Weights of a small transformer language model: local attention windows, a variant of Adam for these matrices.
Each number is 128 + 32 x the weight over its row's rms, rounded and kept within 0 to 255. Layers, rows and columns count from 0. The size above them is the row's rms in percent of the matrix's.

# layer 4 attention output, 576x576, rms 0.0525, rows 323-339, columns 0-191
size [ 99 101 115 100  99  95  93  96  89 101  87  94 103 105  82  92  93]
[[149 161 139 105  86 145 131 143 161 137  88 138 163  67 125 143 169 177 158 115 156  99 175 100  37  94 209 157 107 103 166 130 126  85 127 118 137 118 155 100 123 148 136  95 135 132 167 138 134 138 121 151 127  93 106 104 115  99 163 125 144 135 107 133 160 172 135 102 104  91 143 177 180 177 107 190 165 125 164 136 123 108 160 112 147 190  22  99 139 176 197 123 134 130 114 110 122 153 141  95  51 136 149 138 140 165  71 162 153  98 121 151 184 176 162 126 138 111 165  97  45  98 231 124 100 100 187 108 132  90 137 105 128 100 145 120  92 145 125 114 125 142 164 134 120 115 108 162 141 110 134  90 120 117 159 136 165 122  94 133 157 182 133 117 113  98 147 178 186 195  90 187 161 126 137 122 115  91 165  77 159 191   0  75 115 165 183 122 116 181 100  97]
 [107 116 154 158  60  99 153 140 125  85 130 129 156  76 136 122 156 193 134 123 105 131 117 127 187 141 115 109 175 145 137 149 177 124 121 154 157 125 139 132 155 133 173 155 111 136 173 135 139 125  80 116 124 137 114 154 122 103 137 137 102 167 101 147 114 150 150 134  94 175 189 162 138 161 144 190 139 124 162 131 134 166 151 100  58 139  74  80  84 189 131  89 133 110  61  77 126 103 161 160  54 108 111 152 138 109 121 144 153  54 142 140 133 221 122 105  85 139 117 121 160 137 109 109 154 156 134 158 152 136 137 170 198 126 170 147 148 156 177 151  92 117 167 129 143 130  81 117  96 131 111 150 119 120 129 121  66 185  83 127 111 155 148 136  61 184 194 181 157 151 109 175 127 124 153 132 145 172 142 106  62 144  65 109 117 210 104  85 133 116  49  93]
 [171 118 132 135 153 149  98 127 193 176 101 182  81  62 140 126  75 133 146 128 203 126  79 142 154 105 142 176 129 118 160  81  75 166  73 115  86 156 128 110 119 115 179 137 119 166 101  74 129 116 129 216 213 115 144 165 130 146 162 169 105 130 145 109  99 170 124 144 148 174 149 106 100 117  91 186 108 127 129 118 126 109  96  86  82 126 119 140 136 134 156 149 136 148 155  88 162 126 103 124 146 151  90 120 221 180 100 209  63  62 142 130  99 147 154 127 223 129  87 148 165 107 141 195 154 100 160  88  59 154  39 119  67 156 149 110 111 101 172 141 118 185 123  57 120 120 115 249 228 109 149 172 158 150 186 160  87 147 154 129 105 196 125 157 137 201 134 102 111 120 104 207 109 131 144  99 151  97  92  73  93 114 107 168 123 140 174 153 126 127 183  86]
 [ 99  86 115 120 156 177 118 129  91 148 167 116 185  90 103 141 106 145 159 128 152 134 133 114  79 109 147 118  79 149 150 150  92 154 133 133 175 131 144 107 174 204  97 101 119 165 170 108 113 148 143 171 145  75 118 147  76 175 139 105  58 114 127 148 110 151 140 141 102  94 151  85 176 128 125 105 128 126 190 113 129  68 140 112 131 144 140 164  73  85 133 122 106 104 123 109 101  71 119  94 171 180 148 156  66 155 185 118 186  67  81 135 102 162 161 133 144 119 122 108 101 110 153  93 103 147 144 170  94 154 122 119 221 119 122 110 190 196  68  98 139 175 173  83 101 131 153 190 116  70 125 148  77 166 113  99  75 136 116 140 103 156 141 149 120  94 144  59 206 104 134  86 131 101 197 100  97  72 150  99 128 160 141 145  53  75 156 101 117 101 127  91]
 [128 153 116 134  87 146 155 107 135 169 132 123 169 141 137 138 126 208 115 151 122 109 187 106 105 124 142 123 120 152 152  70 156 138 106 101 104 118  85 159 113 134 136 145  93 168 114 159 129  73 148  66 139 197 104 112 109  74 101  96 143 143  85 120 201 137 121 120 131 167 159  83 122 121 192 136 169  97 132  89  83 136 131 151 130 111 105 158 105 112  64 148 186 135 112 103 140 152 109 112  63 147 149  95 128 214 108 109 183 130 133 164 150 206  99 166 144  93 176  99 102 120 148 150  77 143 136  74 140 168  92  89  87 123  84 208  66 132 102 184  80 161 102 175 107  91 154  74 137 179 113  82  76  73 100 107 119 134  96  85 227 153 110 122 108 164 132  34 127  91 180 133 181  79 129  91 103 137 135 180 138  91 108 158 105 126  39 161 179 135  92 107]
 [123 125 132 131 124 123 153 106 147 103 135  55 157 103 122 115 130  92 136 145 128 183 110  84 157 148 103 127 101 117 120 207 196 132 105 164 143 119  80 107 159 120 162 119 155 130 160 136 104 161  69 113 147 110 132 114 140  90 158  83 130 163 111 106 112 109 162 110 127  83  86  74 138 134  99 137 141 119 148  98  94 127 148 125 120 110 143 100 154 161 103 133 121 125  96 104 173 120 104 134 106 112 122  96 182  78 167  38 167  80 135 128  82 109 167 155 139 184  78  83 139 152 134 153  92 123 130 196 226 165 104 179 151 122  92 125 109 141 155 134 180 140 154 127 118 191  82 119 140  59 123 148 129 101 139  83 127 157 142  88 123 100 118 104 128  62  96  71 144 109  97 157 147 112 154 105  89 157 136 151  83 126 140 129 157 154  95 125 150 127 155 121]
 [107 115 116 115 170 100 143  98 159 156 163 121 179 195 134 124 115 143 148 126 143 120 157  64  97 140 164 118 172 179 151 124 128 131 167 120 119 144  90  99 160 127 125 156 106 132 100 105 137 138 137 179 141 121 140 132 130 129 150 116 120 115 104 161 147  80 137 112  87 151 133 119  96 131 102 135 120 125 122 120  87 186 128  31 106 141  90 124 148 104 119 125 171 137 121 141 149 124  89  95 142  95 135  83 182 136 160  85 203 185 133 140  96 162 133 130 158  66 163  34  76 156 204 128 199 157 155  98 109 119 182 142 129 154  81 127 119 116 127 166  97 159 107  92 146 162 168 184 116  80 138 114 111 167 158 116 100 114 152 142 139  98 124 133  89 173 136 131 119 105 118 142 101 109 124 140  98 181 158  36 100 184  80 100 158 102 140 145 202 101 155 115]
 [121 123 113 111 103  88 114  97 128 109  97 103 141 142 145 143 115 158  85 103 149 172 155 158 171 102 209  57  90 155 138 157 121 137 116 146 103 127  93 102  91 103 125 161 162 134 139 140 162 143 139 167 159 135 135 126 102  76 130 133 132 144  87  67 139 110 175 112 126  86  66 159 104 138 154 130 113  44 111 140 141 130  92  69 134 143 137 127 189 162 159 115 143 116 182 154 162 140 127  62 132 102 114  73 126  92  64 119 172 127 123 177  97 131  61  98 159 197 160 150 177  69 190  70  93 149 123 177 100 128 119 133 149 138  91 136  80  79 165 119 159 127  93 148 151 122 146 168 185 139 138 114  86  78 154 137 111 117  52  32 114  91 218 131 134  80  84 180 152 138 162 111 107  30  95 134  97 131  86  47 134 141 139 172 154 172 194 136 150  94 163 161]
 [137 152 122  83 131 122 157 155 117 181 154  92 128 146 158 103 132  92 112 139 112 141 106 103 143 135 105 116 150 100  93 159 127  43  74  57 104 113 144 155 172 112 175  98 198 131 138  75 135 106 162 157  43 147 151 134 208 142 124 135 139 147 127 108 146 114  89 120 136 141 160  75 151 121 149 143  77 106 182 117 137 109 125 105 148 150 114 132 116 165 141 102  82  89  94 116 152 157 141  53 104 132 149 121 107 206 133 103 100 168 183 120 135 111 110 157  92 182  80  98 113 130 134 107 107 133  72 143  94  78  77  51 122 109 178 149 154  95 173 111 221 133 132  86 143  98 188 195  63 200 134 145 213 164 100 131 136 119 134 117 148 115  64 141 115 173 158  88 198 105 120 141  86 104 178 141 129 162 120 139 153 104 102 134 147 151  75  83  73 103 121 150]
 [ 79 163 162 127 111  96 118 108 169  92 124 106 111 138 163 121 131 114  87 128 150 118 175 153 140  97 159 126 102 167  81 119  88 137 188 144 160 120 114 126 148 125 116 142 123 102 109 118 139 143 146 100 147 141 134 177 164  93 104 116 123 112 140  86 131 135 141 148  69 137 106 112 132 181 102  91 149 118 180  98 102 120  94 133 125  99 163 135 172 111  86 141  82 173 129  87  89 174 160 129 119 102 133 115 169  76 150  99 113 144 180 118 102  74  65 132 139 115 176 138 171  72 167 143 107 160  88  91 125 120 181 129 163 139 103  98 170 131 143 118 132  94  96 103 160 117 139  91 158 141 108 159 194  69  94 125 123 129 154  71  91 140 151 136  79 116 126  94 110 197  99  90 169 110 169  91  76  88  83 143  84 104 203 134 120 110  78 166  73 172 119  40]
 [125  58 115 113 181 110 104  89 105 186 136 120 123 177 103 138  74 149 174 124 110 155 163 125 127 156 116 169 140  78 118 105  87 169 131 115 101 103  79 157 161 114 108  93 108 210  97 131 123 111 149 121 105 142 128 150 130 177  95 154 179 123 152 160 153  95  90 162  87 157 158 118 108 107 146 112  82 112  88 148 137 133 128 132 119 148 148 121 148 128  99 123 126 145 108 148 114  55 106 117 150 113  67  81 125 197 131 118 125 184  82 154 100 121 128 127 114 144 156 142 141 155 119 175 166  85 105  70  68 175 140 121  87 109  86 126 174 103 148  39 109 218 156 149 128  92 162 110  96 137 130 138 125 198  79 151 164 126 146 163 166  88 107 175  46 198 179 141 128 121 157  86  51 153 103 168 163  98 155 170 122 169 139 148 164  91 105 106 127 106 101 154]
 [ 96 148 119 162 152 141 139 195 119 176 148 101 159 188 134  56 148 120  71 124  75 145 119 109 145 129 105  63 183  70 132 156 120 135 149 111 137 103 105 148 142 101 128 163 133 135  76 156 113 110 130 148  68 113 131 117 161  83 153 139 141  80 144 171 133  94 166 151 130 102 186 151  90 117 165 155 137  61 139 117 106 151 140 148 158  84 145  87 155  77 177 133 179 138  94  94 135 137  83 147 170 132 143 219 131 206 157  93 185 182 133  65 119 103  66 132  86 129  91 109  92 153 120  58 169  56 134 163 114 104 148 128 119 115 105 158 104 125 164 174 126 141  53 157 120 159 153 140  54 115 120 122 145 101 151 128 165  46 164 134  86 113 150 173 104 113 192 165  74 111 137 183 143  53 137 134 112 121 148 135 159 116 139  88 148  88 169 130 207 153  79  78]
 [133 147 143 224 199  76 172 115 106 101 143 156  95 127 129 112 155 109 100 150 129 157  96 143 242 156 138 139 174 113  91 156 166 132 169 136 124 111  84 101  89 102 137 119 163 103 179 140 136  81 124 106 103 154 129 125 168 101  80 130 142 156 110 149 119 164 182 121 159 149 174 141 129 120 161 137 110 121  68 134 129 148 143 137 103 131 112 150 131 167 133  77 153 153 112 112 148 145 142 203 235  92 186 113 105  94 132 169  76 111 147 110 159  69 116 154 126 195  87 116 230 166 156 181 146 113  83 183 169 130 171 148 130 113 114  79  78  93 139 109 187  96 190 147 139  77 112  95 136 195 120 118 217 100  66 119 148 153 106 150 119 174 160 116 154 159 171 122 142 125 131 135 103 120  34 163 130 160 126 130  74 129 101 189 150 185 130  98 147 160 130 124]
 [142 181  48 117 118 141 126 138 158 155 153 165  84  57 106 161 145 190 117 165 157  90 218 137 139 123 188 146  95 138 114 181 146  90 160 143 102 115 171 126 120 113 127 151  83 186 177 133 142 165 135 147 112 174 134  47 172 138 115  75 135 164 125 123 157 147 145 107 110 182 156 121 165 123 215  99 117 133 136 118 131 142 149  98  93 106 122 116 156  57 160 171 120 129 151 127 158 162  27 100 124 146 126 161 146 149 150 170  81  52 113 179 143 173 123 188 161  75 222 121 153 142 200 140 115  93 119 204 152  82 155 125  78 119 152 116 105  86 152 155 102 204 175 118 139 152 126 169 121 181 153  24 184 137 121  58 136 160 130 114 171 167 155 103 127 189 144 113 160 114 230 113 137 148 130 121 136 123 167  86  92 125 120 104 163  71 190 184 115 127 148 118]
 [ 98 115 148 131 155 169 120  74 126 136 132 101 153 162 104 140 160 164 152 148 140 128 129 124 143 118  98 112 177  95 190  88 149 131 147 118 132 120 106 114 117 132 166 152 144 114 112 109 139 157 108 145 106 137 118 125 140 106 144 157 152 122 150  95 118  88 153 119 147  87 160  44 128  71 140 145 159  99 156 125 126 150  76 139 103 137 117 139  95 179 126 158 204 134 115  93 168 138 146 108 171 152 132  88 126 116 145  64 168 134  73 131 157 185 153 158 168 124 135  94 104  81 140 155 200 107 180 101 172 116 126 102 137 122  90 136  97 119 172 138 154 112  74  83 135 158 111 149  67 148 125 114 115  94 172 150 159 120 155  78 116 103 141 123 178  87 157  46 135  57 124 169 170  60 180 135 109 164  83 135  98 117 107 121 116 215 152 162 219 103 139 125]
 [196  50 131 132 147 138 107 129 113 131 128 216 152 104 148 138  89 151 108 149 111 136 212 136 128 160 131 162 102 103 112 183 119 160  99 125  94 134 149 166 148 157  69 130 107 128 128 123 141 142  96 129 116  87 138  99 151  81 118 122  50 139 129 191 152 111  56  83 107 140 202 112  96 125 140 137  98 129 146 126 160 175 154 122 155 136 121 141 151 136 101  84 118 126  99 185 208  43 118 112 156 125 128 146 138 117 114 228 148 115 180 162 101 116  82 164 109  97 216 128 150 168 177 170 125  93  97 209 104 134  71 145 109 136 154 163 133 149  71  95 122 147 128 144 127 137 107 144  90  96 132  89 148  72 110  72  35 137 145 205 156  90  53 101 118 145 189 105 101 153 177 134 124 113 179 131 171 155 157 139 154 121 146 132 158 146 126  67  98  94  91 188]
 [129 121 160 125 182 108  53 106 132 164 151 102 101 134  86  90 163  77 138 131 145 173 176 158 128  88 101  87 160 154 153 122 112 138 175 131 126 121 139  85 105 128 100 114 109  93 124  69  95 157 111 212  96 103 144 127 125 126 132 131 113 167 150 136 101 145 135 155  47 107 140 132 106 152 145 112 164  94 126 103 136 161 111 127 149 108 120  66 130 110  89  68 128 154 121 149 152 107 136 121 170 109  41 114 123 164 158  89  94 133 106 113 140  91 157 151 133 190 152 149 112  93 106  78 156 184 150 108 112 180 198 115 142 114 140  78 101 115  78 127 133  67 129  26  86 149 107 245  88 104 142 139 135 144 109 130 112 127 176 130  76 151 150 188  21  86 127  99  93 162 132 113 180  99 128 117 145 181  77 159 132  94 135  52 139 110  72 101 130 189 156 128]]